From a checkpoint of a small transformer trained on Wikipedia.
Architecture: no biases in attention or MLP, tied embeddings.
Training: a variant of Adam for these matrices, 189M tokens, 11518 steps.
Each number is 500 + 50 x the weight over its row's rms, rounded and kept within 0 to 999. Layers, rows and columns count from 0. Numbers have three digits each. The size before them is the row's rms in percent of the matrix's.

# gate: layer 3 MLP gate, 704x256, rms 0.0605, rows 114-131, columns 0-255
# up: layer 3 MLP up, 704x256, rms 0.058, rows 114-131, columns 0-255
# down: layer 3 MLP down (transposed), 704x256, rms 0.0564, rows 114-131, columns 0-255
gate114 102:526509470459478452481469567575513484441423477539511518560471542606503543525416502513515419550552472465488475465460472411544546578517508505501565484491492558541494482422468621555448504457484495387507514570566421552541504662456402467543542469496537644457550517526379375461386516476493500501490491390490427554579550484500460506485423538459560514434535473399403499524491460463468565494452541478437437565542519509430481432518501527489532546467481532508457453449551509437554556478484520533520437494411478563428426499511460580513510504493485467537503587537526538496554554639507423567516579488539436505595442476539483450505512481484535572529419532540510565486518459504435593482512466548486527473439480517493488544485593473506432502418439455513553573465427517455483445459567563
up114 101:530595467483530503465522480474531530450490505460523602487497505514493571555551479497525457491502461434485502512518514436612574506531469523394621509447517396499521573458613511571445494473423526483542535422494597460527538512419536559590536542486438518478503554518618502497439448578503499566594483491534506460509450499552551575505449464499440531544587523434514560456476534462626604514452533570458518443446440605491447503579411509450422477512487511558497551518495521500503417553488448485453589495560454500484557561614476557467572480599471481586509464443534536607495546529520489501493538491482456521488472568380616532531511467454479497557503457509477463490498513468433507528578520442494465516411605494445522518520546490396569452490527563413450556523446442491464456537615520
down114 101:473569504433528471476463518480540549394456550407525501488475579412445509514482464497498490482493513557502496531591451495571555432500555555376480519518553465472521483496473506476478556521540503564486490566462506496453507524475549574545453485497450479517526528507497517557490470461460435559505424525531508507520465441557499569491470424427434588452470546477597543492536569393580560508469525481553631558523479578647576510546515501530513474471584565478464538427527516590529510571571475530560587420548577420412478530550460512530513504508516519453447487501388455527436507528458472427452592616472584555437622536501474501580575418456546516559500528447469516575541548467446519541491501432580482477505577463565532505528491416379545532484473557513392498519398514501517522534560427
gate115 091:470583521482554526484449597538517532413479531493487519472529521587540490486410486471502466515562459490472464531610455470556463472354427585490508527549422492449514467607527483505508575536450339472455504402585628500591524547529535473550461481498469585525505557504425501493466571563457549492520501520442510522467520541531473473503451513363432488479628438489485518569520511433439564523460568355510528521494525492469517448469485531481499541490500590514475586532574565381578458496505493528574521482492596487436471487600475511512494469541502501506418478539525478439536465517552502471492516473417515506576563470452553499499468510453550518553544526582494575537507505523408549463525547461483569510625551515618578522424517398485416474502524504566521523481438550552465504534497482
up115 090:525583534416546485597552502465548549530392550531389481479446532522495507537517572559396526558440406549503516509563522538548478500562559522528504472426451569505587512423515451460593453422410513548418449563484452495508481432428494552559408486498435432508479552496463523476469473556498531485505531509514512509536551425560488500494449561532595486530515477561496544448392415538460432481624553500583522468546507445466427472579495474548566430466412499462544439446485417401558560529487563473486478498467438490544457437443478494452445553481434450537582470500504512578551460455509404441506421451504463561590510534478588480494522479559432447458417507530587474459474580445559521534503495525517503504399474570521490476511477497410448450478578613518437459514499541498536556592506533
down115 092:518484494448537467485505486489480602458486391378451485509444438494422417427451586583505411520538458578553567546532494515511507477517567562487434446472498485487541517538518473512526538507495517509430531426533508488604463482451500479503445507507497402481446558563449511562539493572546519532435571512479581539481547462422575507617485468461531460471424517527573537498470461599511498576470528577549508453515544413500497549506449521557503445524476529505559502468622343522455450491453556575486531411501397373550565446512544501411455512482477474486531563542468542434464501490529433490525472522536452509577461503480571511638514542492392439436432521428601549484554458448525480516423394475500458540515523562467496505557481503528508515555491618519442441406548543479481439542492517
gate116 094:514509508588521512606505525455513504496542507522593547384502522516492482503557483560449581590485572416488549534452539566470488561594442498421535517633467453497582482532404502515613532525493580489453437457545410517465502511503546420406494552548474597499487519534526515478478496478488441497564509517514499454413532472465485424485481524488517520465392397485589448495481542523592451538484571590541471500390482543490386508474517557541513442563428443482550483447476549515432502507453514499586428461504459444450532484469512520528586429512466458471605503581566481573525574565532450412515558477547455541477485447496452549509491463446502475517568486419514444460483457603451455575449475494590482412456467481454544481585439584491585484495531564529476514461630483459440518459463511
up116 096:542421437457446511517527547503478530402442434453368492479508476443526457400538480506520497577555497534457494490591525569614430588596497432575492483590471510451467386536421467397522521572500612490436551453518538424430448383468524523473621451508482513503462426472554518515571447530469513522513488518439447501454485464578510542517499590515494451498604453575540463571504653447497455502575544558422473452442422505531520485437417412518569550508530540428466545556522506499471498438489411481499554477476445555529551495525401499441536502487558473494495434512474497519471498594541475548453619554454458544555479424517579505487580482476488480491531526486533512555445539557590470592480518439478449575528561490446550511519508405474487480500455544491495475473472526514507538495458526
down116 096:498540431498474410544493599584492493520521432526469566583504416471466471437481458501539450430455578499567435497453555553502490482507556551498518496515463485480500524440432565512511449500519485537429568545538573368456490392378500398482528633515464554478571532516545561496542481529526403448513477469552463486596559529493560534504488479543516553484563545517475556458415511447541399492556447495452520495549511464483560542410511491492456445511543511556561568516547532462612510485495397512573437543490519515503522430409511468427499502556492537519595519513481422601468501409581537574542455474503477430526526525441614422495514555541582504465561639489504521538468514508487500426513461477479514460421415492523394574521520432450482491488528490540462407463504611485474419478552530
gate117 088:572520473476441420514523551396559545460491514475509521509507438544538523592451518392454460510520544564547498420459481453547483541466587555477551479423468542577572471406522469551542534548436491460504507565515397485435560545451500464517482405453462447425526438495560515416469505469556376516483554449563523505376442436578554617463407436356539552482519449496507470491514425499490512547487619406472496526520481491477525460449521461553570434511541574435555586448547483421382432537472483536511498486410538461486545445496513588451528506488488490538497505497424500552471537462372509517485539474473470498586411499523524521499427498563513473427487596506484487406503527570542556506507522457522511457497468546569546470497576520509496513560476491382580479502475532394506452495469472
up117 089:626480508553580527517485422452465497471522493517446505493472520510529529497547485577597456524520582515441612521527474519449541533479542479444531462519431404621492452551593615458470491537518491500480590552555437509576479596517572563529489525477411415470446564500491564507465464499493517495546546462415450508538456508434539486544507495432593460621529496480407472438535586489503609586468490578454486456479467484527520512501539487550553520487553437453622471525624469551424462599486572487442505445451376538448497495425464507485503455419489451480453482403495529548544528558568526487463544529547538547473482510438481503507383547515552587486390518481424520457509458515532399478469469438479501496497540491519444486471553520520512483458619509416432430492514486485540521552453424
down117 090:483507552490511546516470504489566504391571480492437455497489464490590469565520549470453376483510550515551544438538549481551494491479447499516503471452487514554514503485581528465521503524422536559516531519523491493501470380499475503494545483422506462510510535551617580479491598476520484550495496421556483467573484405540493409452511414436562520544550447529504552511490452479493581664528554462507607473545560472520567605575455581521441516419621484433544621482373486514461375529471534574487429508493451522481591536483401591505499523488544565578452470472465464495513516398472546550521458470491458593463502502546428383487492486564515544485437523489502520471603491511521509480431526509546442466417477480507586440478588537505502478576518451428575523490465515384528491536512503
gate118 096:511545467465588482464511506476574469515456458460574447545451521470521474352500468493505499490484470458539596605478489579481457507484429548444498463535474469438452521520580492573416526466418531506492551459524454442527542514486490454522634506495531499549468512441489530447581539496483442435511562483594464559476481451565591493451511415573576521485542454453517483575484538437524457512516457506452543541493509540478556519467595491527425488459527439559530528533558557537550415561580543592468554501569507487497403473430469483469516494534522491528542592452496519504622426487489472566568455514464544463512571557583600506479483480549617495575456586446422545390473505431549483604525532479451556564542592523511367572453501526492406504525538506472457601520462544470454600463456464
up118 091:438482474463507484501517442470570446525456568553491492497385427504460493588500459407533423538522507442495467554522431488430588547532548527526568475472533518559588439477598481471410526509442532524498496484455514538493541487513460574471626502582492434417492514492560576490614540577407453483470510483519470603453466445499522473617496505473543485485509449436504506539481579452511513520504435479522496581489598453513450557477552534513461583530561419523539545445502471583614464458469456516455508505436497413544546519413488442459516487529529485423490506436488469528645355643473523499572520478475510462462570575550485539433494593546514467566444478492517504423527520432538474443456424613413505568501548427516465515539448517510483502548434559496408542477505493517419486525501516
down118 095:495426525527512398485513477470523488520428543512502538485477477542492491548481503419480605545470476388604461444537474440546524412453576509535483517540489506489478437591487435458510398476528460496510545496566539479403478518441465519498496496546553540537469464428530467481459454508508470528497486438568459599590530592487427552495572487473556518523451556540485515472466603552526454460467585549574516461531552432558471450597408580519492489410487636463599532451345488484434497549537475505412442485504519554589499509518520419485447533492457452429460515426458545547451480570580515566571559480395572467530462490549486624518466493480482518529333492525585493553523522418531386517530464473478476486534508537499545534514423526448562449572509531571465514488461512487496439491509549
gate119 100:560511481460448560439542413488487533549532520581513564438522512392549465568464525498470484539625547449540516502460486494493444522510517568569552630427554583459527472447491541553442390371425481424522517432601528422442514480431425498556418514475494517594515514500555425530482518444470482567462537457510483533491479508534529495487538472555557445476540596529481497522484532505520500417477540508497528528556432556559542444494540435466549564516431456457497549391546519575492405451419413461523435451405446529433499536435508454489428507492604552530560457518501531496398547548400493618539550482517449453526526459600603505529485462489533594621512483545509537546448586489574437499435511515477519460497543465440468507536477501548460513557544517565516554509555555522480510551536459
up119 100:473533483489548526458581497510467541493528459583529544504517570513551385473597513596542422547501574461401438486414509484488531589511474567509493466441503548428480449540413464441391516408548468440545485504507392471492514558510589441476449476507471501515575473490522530540540498531492428555534538457517511487483529493503517445528435589542495461538529421541544508576472627515536558435531480513548453432495488405469505535438451505528564512500441432540484447479542555517604447492573509497460513420428594564479567450498451419548432471515535538509548419541503487558498486476576526543519543458518577551490528544489472608449393539457615448405496526604480546554489568492561463552513528434544492487474545427562463416617533551584527512498446483554537401498553493503516587582476478
down119 098:483501524512512531408539514603533512510499534607607490519485509538551504388498571574511519548557605417546434455434525452538503533492567590536499543403487429495551459543454473459451430482466468485527454538532419556531561525512536455498492465518397482485477603622470520482521541478426465528522513550428451518490392511525551441608519585480595512506584532665523507536475640453499501433509554505471500510512424479449490491503454472471481553542526469408561541463482589522554503474483492513542485448478499488418508436558513683496440536507660543519475440539519478491535473499528512536469528490488529534526532529460506601470513445499576580569529482581510543432457524492498457514406530482586534462555462550485486504581535530589556464454437520558512543498519508489442514521455493
gate120 098:521524558503592561492474379632533481531497596482521516500536528496571512511467533578464442471450555568436472485375519543506474470411414440547539485361476514461535556516457494443447472463457512537475495535494571472556540440490631584496567502568500499560527459506575443526424498429535535618497492540514442459518531538442518539515533503519443473428430520413587585536429510485500450515575541500508576401513471521563436545539383487562568444518470518438529562488521552617462488552396566473477462516452514480491522473555477483483544485602575580460519476554500441422488502507470543528496456485513514547405487414522520460553482531504443462474486423554565522461454558511544441540509502480574466522460517488523361498556594443471571489569527500531520473506421483542522597449465502
up120 099:519542444518457522529449498548549484567547540563532561577545480497598552513448498535496463528499507517432558491418499559438476451457483410559428509347444449534542465563463493497463454399410520453536540473469496476568511464475634557489527455613499582534584416436587526520433457429517576541521443599491478510454531473526470490541513507517505443465459502445496598533477465479540557418640593475570513442511450498577477520490414531490576500490477470459469514549532531561452495475419579577539518519503520496541508536474558386568490449513604504470591454519567429446515504443453556548456555433449431498451426387491499521543504549554450462479497415550543504517443543519526509498505476565561463568545533512506432426502539505561552557646513460510474484510444472516551563459505506
down120 099:501450497518480487505465503517556508580521509473533523468545534552499498524520461483518521549494611505596419459462495460580521562481470568576489530416471482475556455557624496453456506552488558512490471488434595536556535579544537527494510481490511452420553468496495579454526400505538489551541561618542559449569481490492545479540588500478492514483486506437582418475521479395444534451554527517451571534530530503515456476592414551471578498506598528429481554462262546568496448539516558495435501487463536518621485504472477509543544530505559508348552569445536540440434531566477490548408514488402491517430475474519453508561601518485517461422521465559522552556488520477484507410411498430516575480466509561508515454515498451521650470539486530475569530554474473515524500498444521
gate121 101:532601570452508538488475531636492471530493557505501494579491563584523434528491507505573468430447444452552459469501575492498477511386504521555499470492473622511478532404568523511633496474466517489402539546478523552523489449516545482524524542422518450533499480426468581480402533586569475518483487467484539504469431564577565513488500498498476548464531575507597550447527453499534460453528524429504506579516538401469543432546456580527479472518540514469557501471573502465558456649504524556588494445520509558462518469563439454545487467463572423512588580499478472466475522423510455464510456522505476513468522557533603444505544475533413484594475485590575445442488490549577468539518534583533607444373531482505527463566588438428517557481501451526518582551460500492519570544602425
up121 102:608450430505573527481520514470503513405501504499564598559467519390425495595582504487501418473512458489530504479444420589529552585443601525441540463491478509634566458502603517537491419606444524418546431477574582539472499506476451486520500456520549605421535532492520467480462457536477450531469567526473477556449517480516472460491501486456557505529553470481432540464428475524380438650539479480454500440483511582431505534534571554535467469526524462517484474487539474526416565469446496444482447590495439425497542495537423573400479566585462511476374553403520467499435426611580531556466520513524563468505457511538517392511516508470523520514503561503499484499411487522408521555495481472542492488481515571482467538501473541469497377495535560436460539572530494537515473473524440
down121 101:453490601493553497541558481509460440455460548398551561613423411371516493523486512500556498487577498460463579516464470587494615544433505483329462513535525496510544442535559539533460452479416563448563487505491464483549516524511510513604510442531550539447438515467484579507522428493535535516493496479518580541446488472505483460469482479456477523463522482457536561484435576455445489513554486597455420486467494576458531508539498499511493462518510498536510519450617432559420530558530514542425485627485406449464499403493429490487461538486386500454467570485538509456450399479567506534474573503577518462428505451488584492558441511524487481565464491509416478587531508559401475481523507448569500520508582615447538533508490589474508493473464517576441415503593402517476393474500444
gate122 102:531502509462495565539429610556600526435416487490514437568445534526494546516511550460542518527529524571513529462534482474540489492514483475552534461523418544548494537490475531640548503457434423518503400552489503472587510574432521496559459534492531419560479539491499608501443447427445473456464590438498507494446579542480518563478473489398444448579448549510546589496501447480443442535567530472425468537483400511507540420526628553449442484532564546497461473573548454498492469585461483453533495459457588524486457501495375552596436526519407438641536470482596565438588500507483392551511517450534476488547557467498503528490505488528527487562455559541501617505569491521514596480608572449515489563462517479503560449471608456543489494485494447519464493523482520540616479491519531
up122 103:529500488533484459376531460535460539523529466547459470395458451527505503594442448479475490418426527529453618500522421382476522490450482531501442557429369495477560461560462498482487470418498452480544562547458503578456530490475532543520503451448374552559505444560499438510563529426500593432417539585473524493492448455451558495606532511460460469469511489487475473481536448528536523503461480430442509450538534418458513557538482514433511464539436540512547501548487530538461534462500624344446475458446422524532463605460456468425463543472509572514527557532464573465554530541468533463529499500544521455464478454509466474515464495531481458426457423596461487450471590431436555604531553584442468442500507482513474525494490522426513386420523554500517435536416547617525551398484534
down122 102:532419418421569505450493521575497630436492551499426535478551493471469419549543462447410528404415483503429512478451501543556439471427483540479425537491567515427496420425538584458533465478373430493568431521485414489505505480531525543468534541423553574507453377467418502511496480418403573567519494563496525494568573495510423490495489439412448572471573470473485472489544477530494558584514487485538442369553502482467493510489493500486498516493510498512536479591527537457551488490519589495499567532478598509545471480466559494533507483386540479555453603474551505527499519437457454501529511604507477487462585442452599523477514480520563539555434466426513520436482399405524547568490480606475445546537486478447411489489462583468437464440554584500522512471472454551540423544484528
gate123 109:476501470497466612523459388552415541469444519525497635513543451439437572462490491544576480481476449496502550576523461504537433557439449487507526518443494464614536436515451523688475493500529585506394486445563424454435522445459502379500431585457528546519482512522471566548471568454456475545461569426594580502511565455434491533391488442479541379387557549576479462497547451493570445501559419513504467554487483570525393451457532453459540479555444541395481514523533473514461472422492464470541443536404457451440480539465546453494547489490486422447515455475511544505486548541406491536487470544530480464529517459505509516544471535555460472558457556471449519455492533495518414405529512523514569457477487453481535558509503499432523605566486536536476618522501554473533519540473495
up123 112:462459499462570537461462449571445474399537488455460531518495467443507563437545554562575402562550511488463492547442453401590419529535489548440522498481500503504605462515443602542440518524562526508458497462475452481504484506457514406500531621501523489474557607493464566513473458482437463548437513543406473474546562491420496551508477530433550457378480515527498425542558545388531521457574471506542451486461538567451435534478500520484571452479433458492462412520587470522498582538550495431548412503518509394448513547493455462453475421545404420512399450472592584547520462454488510570527496545461580632465510506545555532512473542452452448540444574511434475437505535474458434440522465494411534565475464450493486484550518483584571530547407503506419535587560455484448488488462467
down123 105:434542520521498552473549393663474549438561596542522453547482532381521418484504546526501424525520462447559544569439485504544419516552538558516554557437474297534541492512477552498465495519481504586465496555564448538461468453377551485437509516476534558570392586440517536545480506477445556432497531521418522460510475510527425492467494540482485475415575587555386519502505533434553485570573465556609456429445592608458449504428458496496490514459467510467428466558490552507518534453521486452512492505421477491480548495460459484440438603553501441516448398461544554576579559528548539478572557487486510521474547450462485430453528565398519510520537513517482516459475539508491522469396544482490518529531516518525457455529542451522506441527462521559461464529501444542539501499398502
gate124 089:559424501503543599514512486510510521578555459545523476653431474492529542491511521444514489501551438540435475555404515438423520418475444446466533543401495600448505540469484557480470542514498402614448543551473513428559555494439597453589528567408577494543459450531513503491525485450486475480402526539485480548620535429492526494557434550532518558490560519414529567476559454510526505489444428528508503505586477536547521427475483462545394422514487460491528525527574358486471558443569516528539489426467562500448528496467543501450464461452492520452445456473537569531510619473425541499437505430538479514497415531487457550607499487477519560517481533501468532479540468550414436458390529556519535520480480399431526458502503557531442486398521434457484559592462528476524540485499375
up124 091:403428583416528473499494505552405564478553513520503566454474434453563511562514417523475459537608506464420474528446577396514388557503471443481510520449485533444466444464448483549519444541567479413574477453418455477449508505527480471467495451447392534512520521479439531427469494573490604502464517517505428394502561508528492517481554539583455513452410434518443435477518550530539515430490514519570507527402455555479514517594449564528428449517488552470472531481526445484483516541527518473532521470514504544534515459495403558480534423440505595468577532509506501455574505580480437515519406514472418515536532392497535424456494443452461553389462480473544527405548560487506406477432515468532482565403485457597596434494526537477537586428483429424493461540403558528456549483565540
down124 094:501415530433515462498512482503530536497445494519505470412563590468548513532482467464461504507571474462425510439459485572504413566509573538478555525537494585476521390555533417433553487555485490450601512460495510360496499545396557398541446434497480494599528502568428480437514522598478414440490433533497516421500534400521570482509572563504447615511429572506451394468552518483478521499536529562572512496544553509464551567485447579611524477575461523531485451490601430505422550525519467510529472486441552510381514502411464471556509445558558507508480467492554518437533498487508567451535501462498517542511529473598473580376518493536460488437508442529393510364518519504525504455489521460487526480435576551474545552560534559502500433460514502509504477564420541477491518557572607
gate125 090:538400404511454415585538423499519510619461382514568487596509495451510499526432411548519419579404472452428507422487575456553455478483489532505417554418522493430467547536538412484502478507563532513483451512489416615443390472465485522526510407513463501476520484529512450452586438497477471570433501430495525514485460496523526460486486526533538438440561490489452436508556517555365467469449544468510480506533444515502536560555571507467461490555572448525570471456517449600471502440522460524418536594490521547493518435463518513437507510487553523405548496471473417469479469509516489464514462545437435519460474465572652418507493484506492466552488584536455599501511537433543511445434525586543561591507479551460549410469531411521508441474453458576491542522507478493558518496594401
up125 096:527468431540545467472455551519573509510601619532555516563577604361580516463511477509498429477557504462515488519518527541507504523545502600484520466419556523514517422444436516491467476415446419462533477474568464520508471597502442567567561516542567473510510467510625486484591458432456510539475437525473525604502448488418553503454505573470478450452497459549492491469499430499379537457506621400429536438525635503400500464555442513485473535500450613531501519549497558460459526537524468497477508557479487540596461515537538473534492459581536481469524615572510450514586552609528531488499551461507412473459455468532525550437542470504478442570593562536494509570502563535497543463466449515486471470486457551434528496503572433521397579462399470548555561522536521503484544454550510
down125 098:567375469496438451570541484447391464505490584576465533460462522424530529544483430519514507509527483503524484428536488468470531530515565522494553522533490515501575495572539472493506544445471546430438501422544448599540437537508523560540475502503482489559429547486527446489539365498482504492547517587501477529510498475446514513552535561487489466531551486576418442491481419539486460504533513577438496465557479468430521458495511469478501524503433508499415493425363469548542465477477511554481529528472508483796423525531560471589459496515571470374507564508540465504574486514531511472521533587449471570515406490558527456499489510509457536516630466559450505488503533468477518557446430550395523510528489556569508397397566481505466578519441604532559513454487471546500460459509513
gate126 106:513489573538477506529548518471435447543417472486463486470480586550515529533503528492432483510531485515554510564419507501448437490438522456337456627449501521521511525522573519487524544433644469545442490507556526519461577511557453422471425540418582462516492461478442516436567522493504440475513531520490448510488533558530646504491381490487423525380518466436498520551412452505516539383446486550532511497391469549589473486508572509584494455499594524544528462420551508627525471471506505500435534489592502554487472521420507538513486537488516627578453477545425428478528522466544501537524443553606469492592503489528442510465472572461578516503472528512491534557494559467500537505473484583541674478464555527528498496482461418592508443487589501503524489521543494516507482498534595
up126 103:476476451461524453344516628486448556506531532507495483448440511499483475524521483462536455547444418524536489466492461426499588525398502548550480556473479451512533464444474577536478570479440448474509567405477503434481565426460500507470514548540590445352425501508549518448434484453481417487480454534465400457552496506415465517522478456525457469506487438488518569530513461506459525474427411521511577514548469491486501414503559566489536468476515428463493494442513486416644489472570437530475519448494531423516413442559502481557545625557483509477448535443440545497445471414528440589471398471433442495515543419397514564546414403563479508484397533491546422494603494478506505434455452488482486514519452537522423490554469484459428552539471527455511507565451458517374452492567515
down126 106:527530427536531447453522549503500443476520521452427520468439473498551574526528426417515377480464411486534491515435484512494517439508559527534502581429484503508449445449420618545504510501502460510579551431530623508484581551479519422453544531524628449479410518479507469394467472510510452521622489622527446528584472521537557549486446470476499517572511545498491570546547522400514574444376398532475524457489535474496447508452470504558489454586504490456527554450504548502540540463542563475492514595545501515604431384427517466559559575558469494559500495529537524480482579496475531536506375400529413457462558480468514552471409425476529489482406539518493457453513560539530502427434486553456477493527543478514469471430403484449574564438473503487524443577510515477433533490490582
gate127 087:534498505504457463516543398442532484499502443517524441430567465499453466431526567500480461495544481474500579407447500490479367487475514509438524530469480491575541467442447492521531501454458539567453555592437532399433465517442499579423531534543418457437508466530575551490535386443483451563531570503444515515494453531552634609478456544504497507522482558529463543538429548474467435494514512450445536533468514551502467508507578524475437492505540443505534446507496390513504515496468494491408478502509442457492460470501478511483416471507607553428445431535459437503398485534525519416445525489521434469522435539548594530580362442508618537528480547512512476493412494475433488443539435557490542470474531477495465562538440459552448522385509483625453514594600416590412498439495595
up127 088:457509451495499507496557517550516535505367515529454576569507611462532533541489507541571596593482529526505483454568493546549545409477489501617553484541550478555468555497477515562492480387478468463542466506491573432500451428500536515595450524447469510456556478487471552510521510436486612474508578458510459494389546401579440543497552487559513518552478470565501471546511492462530421402489522507505477475402505501497548571442484465436507525467533607514404579562479474525492490570480511474502514508467540461516567411550509558562511567461400443523587488482471475594539574487543431515481533541569461507584554474476429451440414536606483410411511428497536574538536497524545575504543444518485491447526596471468518363494491579501643439542419476490488475518508500558569467549549512
down127 095:441466477507633511543533578593521449476405521500567506535417585499516494579469450533512510495499574511559523552560446596517502441573493479480502547469458566451567516564481497491530472460531474542592442523436504477532504509459562498553486470482521474536495537496449578463449592518485577479484430485577538487526566421478478534472458512508536501504512594551566493540520461491529479462581486485539474582386486610545557467498587442549489528443454488520490535584613546542504497627537417502464497456443495589412526493519532591480451558470462595506503473482476589449525567507471488467479523482440500531553612434489514395472413451496482466482583425552592500424505501523470553512542559482592565510463495457417491538464579630540510591523527483458457449530435508410526407552536411
gate128 098:583506556569477469470488519491419451406562456487528531479552493491472416517499595529505533441435536580514492483470431502496424588484502463464443541414539464560590494537472483548553516362506485438484452553426426436481543523539536430470477630511477466560520419550491561419512465477534483471519509538531525494522415476471502475539427549433508499461597492529505502562526533424544475506478476483584478576515549483560578567447525448539444451447584488526541542451507510453533426503507534584438501593561505526478529529395567505541562540601469603559452537528480557547543491539472448501449506520605427591498499560581418624481529492555486480535459437514397556547461587558493481510491504539575505560467525373463516533482345544430488469532449514463437468500530500483483544448559500
up128 098:560494522577532503398485618537541515428581518435511512522427433489522516514490510540541444462437559618454500449484467473575415553525499539532467578462494508407530452518411514478471541435503501524485479512441500436459489528414491516475494477433387524511552443539496538414382473466541539571510455542448433469507411499461434475548495485468565359530587494416475558540495538522526490415543500584459469541570553466638484515509488365520539413491494544501600540505511529475498387502493570450482539520502488556524472428474570468474554517467531496496463577488511495579536535532479548621490401414516563590492510576436509529483437425579459496436518482490561451428549485519586486450514448415489490478537479487551452547527497529483399505489424464523429432504440446508482402502497483
down128 100:515570469588483490493534527522510482438618496420524500552526375514496434510580468508526425428468509527478575490537469548489489444567565553466468518440508392557498475360517516548479508492471483530488433501422434438483480499399505514430505484448467462452534446500388537429535487566466581579499551578529422422517449505491418447462548559496403449471484534508562487556502512451466551515507453450482523514457630480549436492542488426626498562505567521430581579566472495521604440476492470452506521538438483464574476409469610492553498559501531495534543486470485552550486548563471578540559499505627425574490443464461422467466551448483517494549464500513526473536559489591521482467505499412561515481482562458488513509544456536388575505456431542460459546411480582552499482444560547
gate129 096:612492511565449630533568457486427499575455544522478500559478586523471559481502440544611479430494464588514583565522477460399488505558488525466499556542528450478536405522530525471527435472492516461528464458438486431496471440436427533567512523498481544476589541501549498551470545420456540479482431548537478633524498518496554499510472516534463436467510583553476524512439531511491480455504506468496535552494480521489493435552436518512591513421587534512547466538525512487393517467446509521499550559476473567523508501529454505421480496456444516582604604486533475495476572535445463443516450504468405380534503599471524466528517508435557589405460585423469557403442443504444510656559480394502484483456525543579474392567503487581560482490536602453459542546478516478554520487497587
up129 097:497449492505510490507437508470552555493546472515494426453490411536473414510593466519433405516535492407484482491498428405550442376436561530541536469439551490487539491543472491404498517510557434597438489459596459489446447412547503494493426483553561399453533494537482543535511410445612456451465529557486463476545485585549525551568544539434519453594511480424542443522534402537475474463476481515538455456511553572499600495466562469443477551585502423488546481486458469579555474467587518478505369450534530573521405499526454428500544528356444516413486481458518507415568463498576510476452521468503487468426543499488512511567500499534571443438500415512494587444477458526553461443540477568548520575670517484461487456449462443466578489503527455483535536512502500482489467475427455
down129 099:470503528455562543484458435476446478504416495580551469520461420480601536389544499553521591520538394536517469512490498454484412536456557494554465427536423540471476519548459485455564524556481502546472484539457479551482456596583535453502487464496555398487477566610438585522515478472491526558490506434496495581447490574436508471548593546478481461474541468556537521490564510584446488612562443595435433527528507431452540544441461553520536358471459520519574523480581468537604486477522490471527486491465527413450451484503549400528438594494392542430403455561492543459502452499547515513484523448621463521466518454532554428447481481526471543513572509555522537472429511394464486521508483529452540493483499570390446654514522462499530500511556525411504498521495497585539496579442475
gate130 134:569527497492561504551553509498479457471512508442431602489528502559569492481511467591475517453507483466531520506500565523519475492539490555507416467506547455613540453517534499479480521435535555501587538485518435527539497583507503515524515547397455506571503484527523543441461457461572538481452481457526488562447466521490499385457552501518594554430533550520602428491420475505422534487473536476501456429463452498423547631556643476517467534528522475493503554456558529583530522497462466480456450509600605424472426380532454523505477459517581562463513541418488469450514516503509484508558525591482523580452492574530544465470455538510551577485520602515520519350539582474480529589512477519413663553491486500544547524336507498512524530448474574502372517564479444416490532489462485
up130 126:477440462528493501454408506516451576496413499576558451504455572469428504520512498474547516504453516521491526441488471535474456554415500490499491508526489519413497472410474535491543452480529504514472539542447617490421492468556509516517421488632565524487490476469462488565494520501439486506561554549488524479525476478480523606538433464504371429495486473475426551473595482474549437497489473518528515614508540563568493389515401591447551425460536522511496443472440535405484438532589553518513492457439388543508569569379518470543501542545455462492453493512528472565417601422501474497453498393537549436540490468507504510476462474547444419441474568480532468557412452532456506433481511505575395476529492540424465470635473577480381489512539453539656550510537532598506496568519499
down130 108:522526497489519461554532484474477444442492506423430597468492437531508494489498550522447495457502518502538490495488522480521470476521482546461444439482508481562532482493547488523432557480547523504565523501530465510606531559459517500460475516386537532558499515569495551444484503441514541451469544468534420538503437496476482425467506505494532530428488543482590484511454499526441556514517451435486406497500449496453563586529564480542453549560509484532512542553816510540529511567487495460476499509543555413248454413538450557531515524501527529456526534511509518465548536446513472509564567511497489572480453549492572471520488518497570538503542554492494522366526594488514513557503545506474634506488507557531516566309505507536470517422546532472406484506476474410511502518493503
gate131 094:395569487462493417527494598458511509458492515477464490525526477532510479523402468415407486547491548445448523443500576471559472593492435541523442550456590534401504495595562512526550471417547526472497555560502496527475541509516520522639419514457542553445571520510590496582458556493534546418439462474479535566517522556504494528446496487513455468515491617503666434466571442489391501488525468484402378506430453504533493532582488533446476566497510522492488455458529551512582428464454500441569583530427541460427519475490443627445521483557489458601536556415497469422515499451492450538504554541434484552534529499446530469445540459485505512583491498498455456439504505586467466496537565510454474484573547504475601478546517503453530463564484586529407427542556547564461541429513469
up131 095:510438536522521559555549444563540450547563510518402508473513617444463541422470433531463413507523540527504472480492443526430560537476532440488412479478576519519528491428415616484536586513517524502578437567460433511505472472479516553474424587517547503542474533429497528546495513514497540575483474566411524536510560548413498377592534500577500429468477464403454534568519495518485459378559532574550554448426482456446500499509522437493530564441469431537412585470484471544502504542517515464462411507404490397466595447478556398464526420453617490431471535546447478513491565539532503441517432548479400469570514436471469472526518489468557647471468486485556462571472473535523349493484422517517568541480524517530480488523479553542493549452475459518539457459562444527478488441517511
down131 096:540489492520481600515554496428481429493410614522505408412401506516498502455524519524614534498479525547547453322499451555493510520445514518589576508465437513553534558510509538400465489488503525457538504423407466460582545506537455435522553475557542499584447567534477474482530509422502450587564466546458576460449551511515499583561542506499546476572498554443501647517423557494532600514461538539522510425546457564489501505468458463535601514515506449443426530478522469385490507564436454573506412574454512435606471612463491458526509497515447476475472451516453583555563539525509546482509418514479470541486534519567489489583474561485463610449479486523516485539495402523529500573448433511523500567535538549465432513521513587521434523533462458471508612527538478513468506450482589